From a checkpoint of a small transformer trained on Wikipedia: 84M parameters.
Each number is 500 + 40 x the weight over its row's rms, rounded and kept within 0 to 999. Layers, rows and columns count from 0. Numbers have three digits each. The size before them is the row's rms in percent of the matrix's.

# q: layer 8 attention query, 768x768, rms 0.0877, rows 51-66,179-194,306-321, columns 192-287
# k: layer 8 attention key, 256x768, rms 0.0824, rows 50-65, columns 192-287
q306 113:526491526531548492448472560516520505595459459455510537507413520575459453466545515491557471554548465488459521445551485505461515516505467532454491431471506494503544547509442482504529514500478520531484482568521460498563464492547513562513450483510551529460409516547558526515478547493514530475
k50 122:513509511527470476503457527607427388418532447527534477570484500526469484516468452418495527472497445494508463516471461496537472466530516418470492560509552542478460439439516436512544470468470578448424463519507471425446525555508500499468517467440540492503489454457555459498496472603494541567
q51 116:569554538550500509438495463538495564524496564534459452552454556506550577492549554521540515477498538570474490501587630536564492528460555481458523473472516447518435507488495512474473531471449470480454477480480503537506447497452417524486446504496464468560486463549402517506542451567506455507
q179 096:472567547457589498468473489546478486492441510545559480456570543532516497462500536544477482481432445463530493466514506579530482553419460550447491479516458467489556483466495502515544541431471570483467511537500503516555528553524443518496465489541552512489577499511469546476450541505531519473
q307 099:532389548482515439493532470544537485550502530528480526384541525557567502447525547530488481486465442472479523524538539475516485492453524545529524491504527515486551528502431508454477500514487519537499489509437471522457478453577427477528489538438462463539498533548540627463499519537484560520
k51 105:453479562540483514568453457501544481565500472490513462474549525442493538522572507539576527481507598529524454479543469493546474543489526510480505413500490459541462568468529531585534573472418476514511553518559521497489556548527462496561518487489474439497439477609485465573487453492548460493
q52 113:521558488488501489478434484500512496503411424476545519510545532389504459465513516521514458529521576524515547522523559457463434453549536501495508472517444478513495543449481571566547486467504479503525482523487549488518435518540476571501484486473486580495458563377511460486464407497495459513
q180 098:494493485506469517563443530508478567470539455500564561534489467482483506567505492507504561561566436531460476478525497498517494509459564475534582523409537567471514526555441556569469549511501484465501456543552539586503449551461491482432482493522536527519539544433501474541469482449533534445
q308 106:483470526585490465502468479491570491478492506445587523512471456478509574499545472495504433563518557536533475470546534559538516448415410481540576522479543410464532485568442508491478507535503487425447414401434511524551504491460440533463513491473469542505587492504430449469491466447547396522
k52 106:580470540525475504516584454485467522503517521574452429489562516497456487548511497522521493517565518485497531462441450479466454513527479544446459506579461480563479509501412490510522494440467515527513494540512513471410520519467475409455473547508613466475454585511568550514480539437521558496
q53 131:522495524445403542580551497466542543491518391490558486480450546523498499524546508458479514572480531500501542503460515515542514474536494492430505456475454467506491518576531469505542504497460453497458508485553481592531498542529468503464513447537519484502492530483453482499519422515446537505
q181 095:471478451530491533483437541483503462486508488421509473496445492523476423591509544504552510469512507515546494571533458526428477458429491496510547453515510486530502517511479432558445461495448518570520504487508553488433433450444499469467513459578532476495507556517513554510462527499511483487
q309 108:473437539448464510550487576522489539489486425515536481542477520473554506553517468483556542490516549518480559553451529491514516526459474547524545497470517458515499531620583583500450461508480505559548559475552484573520560449511487523523593460512475482495460546508467489516516486555473471447
k53 108:474538489495514476493510452452457447466484492467472491522508554536506527415543491469464494501433543560558493462443488480447421492551560453537558499501501412504567613506532491482539447507517540476488555460573557436456561533466546452479425516491460525570444531520499503470552508525469487476
q54 124:490557514516542431482415501482523486505470602457539472493550478454499469552488461460526509449545528430481463529539512581478448520542464487500466468552538523531516456454440523475516517479558518548583510469555534487486498533486501546473491490551580496481444535546508481499566523530585493519
q182 105:551490540543520454477482567465493490485482488518542438488480452502533504593480492549540468547511529504456508528532527546497555527497513546487499462459477432524502510427528435506481523455462545485511549468490494470478461552573549546509470478529533564575476510554492524480498533524525488501
q310 108:498563454514519503469563441510584529523510583550509509497526568496484494488476511460499504487522525471466474491561512507544550518507565531508494478464452467571514421467492551493531462531462577474493478434509502464404494554572468451442509520569552499554490528599548570412492527612540502445
k54 111:479480493461512541535503544576507485540520527526446539470555503439540567456441460523457498472514464474373512493529523465403506508555521454487526427534487473483538493510476542471472474480541491571476564579473542549569539402498465566433475508435480546489517439525559456518555503480415469467
q55 125:549500511505495467469520580558470497444498484481537577497587527480484437484572508470493463517526498555574598468421451478449506497462533505555535542474522546459529499457583450581513510524574534556491445496520433511516519476491514559436466537503420531555520529482496432496487479472523451467
q183 103:519553423546426529484447517544495518535521499483554474487482486490430509435476448536553453498500522452514524499441562456458509553568524524568414432547500482490488507493559530496529552498483513471528509478513538535499502496571518485477456498551544488512518560515514416461536523494634460525
q311 112:463519430522564520484436499512527538485529564418485473493556457508488535508543504549487465533531515526554526471465570488451481536524483521565482448497483539447525472503499461511494524523542553489459515515509518507491519508490528512503565467536536541494483547426513462447493554512565465447
k55 113:494460481485498528470567443432522562507446451448517610465454512503479525512566530552542433474495458467548438612501503556512507583497478471469495475514489402476474555557496525522433541494502507508467469468525527429532566491509517483499550461406480510508466546507515569482556489453501460517
q56 112:418480509445549458472448497588535521614514488516517415485477504471539514468579543486511476505474514458453515560585529524445514542525502524400471544498501557497518478526529479545450520520505516446478486593488520485495527487474480524538526525474555470457486588471490522433532538543486489519
q184 098:561582570541511438471483543516513534549493452487510488519397516446453499484467523505496549484541482465490550436472503514553589438489530544425495451499517453469524534564456537473419438467528473506490439491587506445474492480477467550542516530507526466493462554557424518508544497483529510495
q312 104:473510537420575483427515551529455512478529446486542477553524514483482522541525484519541421549532483439461509534559534546553444512525454551486479560544464502455482527564476505545508536479485525476507544546496487469458507446500477498466544524514520570512513581488489472467453462472531533535
k56 106:433517459478460506561506533434572510532480423563458472508551486532506522522550546464508454496497490527471414503484455487542507494518486488582509500583526498499545508447485551529457513441516507533554511528539526413531476441549469464463501482407514542535528459487503524459443512515469496408
q57 118:466528454525423477532494427506526502506481562547454487482464571437500456483472497546533575531573596489481432525487529498527520531563515473506469510486523462493510510580554516480542506523465497506467467437461513447456550477464473549497516463589543526507428502527545534488515496474512520541
q185 097:545526462474526520431459470481507439491514545496512524443499479500431582571438496550490530593437518500499543504530461504474527520460490503482452521525515394511510507503492517544615531470488454501554481508521564566467512545479458526510468562509487549530516486496481548452560494420526448479
q313 100:524541467450538491474449449492440505452494528480476520454562566458454489433428545437474486565483442485527429513473488546470503560550518472494495550500522452442494598614482492495486518455525489516560491474520554516462505533472560594580501535514445509467560478430514566514464510537539513392
k57 102:511535489559479555493504540456488502543526513484458493481411526482515444522530469502479457513458506472536561392556483478560454421512453475401482421548483487543497521447485510461480457436554469495485513480469452513509596481494480471448543528524532398554447555571537417479487497561521537480
q58 120:492466444511494417491477505509485516512480440438487495502532482456482466487450473496597486448531464436508469505544484402485476509487485505468520492562410521473474522424508586455477553509570498420507502519493439439430501503467518516468469481484506518488436414474547481478558446477541548470
q186 105:475484428516526465530520470499473451480464509480491478476486452453443542418543469473513472426425446517554421462512569429469544444488538487446477491506485473484532517476577511491552480489503488479468457490484476497507505525558430364499531476485464530545535482547477483445459494533492547527
q314 102:405559425519518512510457492499531487530466514450491485497403527490542492470463502471557482469521473500497506496545485425523509492525555506466439459552494499513559560411475466476503528454501540512486521492533498453446491538434516462464435566580461502482464476532565464511409450474539510535
k58 104:497517541487427448456519467514550477491448497595411500465511509550551545562471554501473481450449509470524601536487567533499454450461512534518538524482537491457425483479484509585498520539546447493491491500506436512459497452437454520479528497434532472515462468504472545599462484553505482476
q59 115:479511571499563543528498440504536511580438520497484500545430561489452528436490498497503442475544560494566565498569525471515399522517521496499457532573468525500491466492517463460481572470513532509514471451510519514489505510519482546539400577562517482431471467435427518522525483476436469458
q187 100:542471534465505468464503499481510499612457488608478523510516495475554450524488436526444549496577471494523526507496488535534493488513435500558478442528511464407534469516447554580502477499461575494542488530508475483478493452511497504473426467540444512526453508543539499463564418476494514574
q315 115:444496480435499554516499491444580444528485497568503466485507456470450550459494494612474487463554435437524488515540512527563525513471538535488464517545470507493497531474461529557481568489486505469590506515530510478492498518520537517486471525574528530528396530527580579523478461501499533515
k59 112:512510530425458496436479461525469489480485536503589518533477471516499502479522490470477480492518532422514512472432525478497507528434523471470501550463574485543525534424549485415493528494460569604451479506440487440519523500510522576502463565480500569461452390538505588498489548511481494497
q60 118:482568506442495456425455471568546496537517479471538539516558435557503457514493509496549514405445457477510510460492538496466455518510434491437522546493528521537520405499442514430455466513587449490479490493554398488530490494511491549505530545561472500437488427487424458531537520509489552441
q188 098:580445403473437479545539494505541475456511496421458465475582546585486444491528484531508529522509541491499506511488495520514546530544461511550542549438553495466502477447468499491503440448459498425488439505549496508551523439391498459504523494475513532391535465467493490491518550446525486554
q316 105:546499466478513439566494500442485461530536385450534446478575507424508454526542467531472439420470540495541528394535455449366507494483436457477464536505524515533526452519473531436504449517471496498568543493522528544541437517463492518486492521580487518465453475452446493503509470484479522503
k60 110:554519480488431463593421605480533527591485487505495460545496553502523511546497485534501528511464499588499542538547456560492500529454445514525547507481486511543565495453547496541507549478544534455494474550413553535461518510508459513474491524519505494505584525475556546509434460477490606531
q61 142:478510486505536468544500489480475526509556511553452414423472429461465497471463515477490461458470486440427442532482534454472484462505511511570492398498528489547477488553497475510481521538510496514522439447484535499507474538523547556484515543520611507513463479550550485510532616568540552518
q189 138:529536514462532461540515604505476512443397446558476584463459487483512534494499520499514501413519487574591468500444514448495452470475571421530495444481485462521446469538493461491531505520458472496513519474498459447495556495560513489495496521547411559517493546522497506564514568498566521468
q317 141:503475517498516470578473491474558442520520513477489467573407429469547571451567448509465420529473482522565493532418515521474552516516468464495561441537497519562479488530468463567472471505531504477436491436491562486517538509490444485524380428470443503497535524470503491467483494512519477469
k61 119:523459554547474501511547505470490538508497543520519502467539487442515423571491544491495534499538551537471498517503646496507514509487499559501464554522512546472500444443486610491481554490410465512467524543516558512512516534538494474512433497528525483477522559508507498521481451453570501447
q62 116:570485515539509446477451462463521498511507480528457551520483541477438481534569519530474572502545449526483505515517586502446526510394483512490544530532553523490502512526458580506498512470522467559377471539481498557554557503520436522543494536442484477479485532545534429553470511459495543459
q190 100:595478456516447489494556469500531516537478512497531467466495514422525467368450584548455543509496478560488515469476552526494458526505478448494450479535509521532477516552527541545538521468516519473460528557483456554449553456563506463485506527468522519484497531439532503505502464435499530525
q318 103:510551524531501496450473465550491497474542461562496498383450545420464569480497533516427515452540534503480584435498520551425531548454469469492488545493602543570572537503543544466486509528448469539421502477522478489511525532510466492518509556462456542558486531419555484489532532488496490431
k62 112:527478444544530472497471587475492457393527537493470524539538536436548526484461448414427430515535525502449456421531496528527480486396515562514508509482464507517465466516517550492463537533466446548479473418571539498480483511442478463501504425516566596512455490547460513518501513532550500490
q63 115:489491452479556481447505488503502454557448428452460510455493481461511553451525474475509510458465528489507586517504474487581497562592493430569483506574480422475539462466516515537493527494434470524508512495512525496456419457537492530452501505502523513479490422483480524496567497447476512484
q191 098:519452505452471463476515484457489522472408484492501534542546537502542541478451482520583476506516481532497524490584516543426468502523471480513461455518544498586531486506464525517484488513541481437470534533490472539577509516459498496518492419556494466464519519440517536519476456426498477485
q319 104:517535467527523471427535553477489496424477502511459561493544504485545528512484504537487540537540554507504542522492370548568488460527491462479528465504498465542512475504461459554445473463511499435472496513522552441562522448562435499466485511518530511518442483460469525467545495418561596523
k63 104:514498543532542515482407530538518552516441538455515507495477512462513506554534507425508542519587457461472530471515554475511523562474488500510478496443469461487502532478546497498497457528515513515533510528505549492493485472428522529419474501498499458456596553526470522478463447419598449394
q64 051:514500476538495439529482404458457490509505541532529467503598466541452465495555406506542475444404483448452490453441517483485513503522402529463513469493455442488543482493480502433472486443502599428466587542609481453539429522496526537436461507560489476508634543483449463475459494535496512469
q192 095:447515453525506481494609529522541528522495498452544511453493472518480497520458507498486472493429526430462487406500496602470463458499483486422425424498484475447511525543501515474490445521457560470537505457471519515474481552513488507539574486508522525474512585537540532500458462474598540466
q320 127:442484486443536484475568508414553558551496497537454540429518522502463486503456505521503527521490451435497489445553499524457458506522456551509490462519500458461495484519552542494534522509410571471502565495568470458463561564506510520504570497534525468508503515487472470470478546511580520491
k64 071:501478524602401475433528445522581568509510454550491482485499565495555480527500487442491573564502493497554459487486425522468536521536529497491519545598459482539486516533603470471480451457513485514454532503507538489458524463513505481501523562485502538500516487521488420515526515498541484491
q65 048:562499552439485538433543503486508520518462411502453524506428533463453554558482483463513481557542537593458446517501388539535436492525524469478479474453471486535522464502510551485541481502494472479489436523492466567476545502500435480551512476488554505537414500480506514425511454469479467543
q193 076:556496517448442534468513456567385457496476537507448443545516520458465448522461492465481428533489482527474534523500446473522457530551454510563587531501467501625494515463460448483518496484534507485465483565532409485499602441477510517498452478452487421497469465506504531513447497454402471527
q321 086:621462527521499504402426504515473508474469483503503510567471556474492466508503489490496434568444525551464498514453474471580483493552480524504494486502508511479515435474461515556539445504555569492456471472499527531625505451541500507440441462480505489519512528447504460549462461553480499571
k65 076:440510497502486500529476539493514520512546489392487561511443505516537466541506507484522576491562565582475488528411549498505542528517413472487523467450525486505470513487511518542533488554525499444459534587508494500506507483515508455464483451442483483475500505455492465474475483462504517532
q66 070:482455554539474448500402555524485445447519475551482493433489472590557595472570506522530450440544486435553516516459477520449494496487461440506541490540437533477504488551521447438452480464480528462452510461561515439467586461444516486484457496580497514484522501554457477401521509544505509532
q194 095:534600516493487546571536478555514464459539519495568461443473444533498544548496494506494461435500511440538457497443490504491498483551509460507499494537413513504489520525548494465507471500525485477572461493474515459527528549499493566492543474576546492452545622545573508442501452519559521481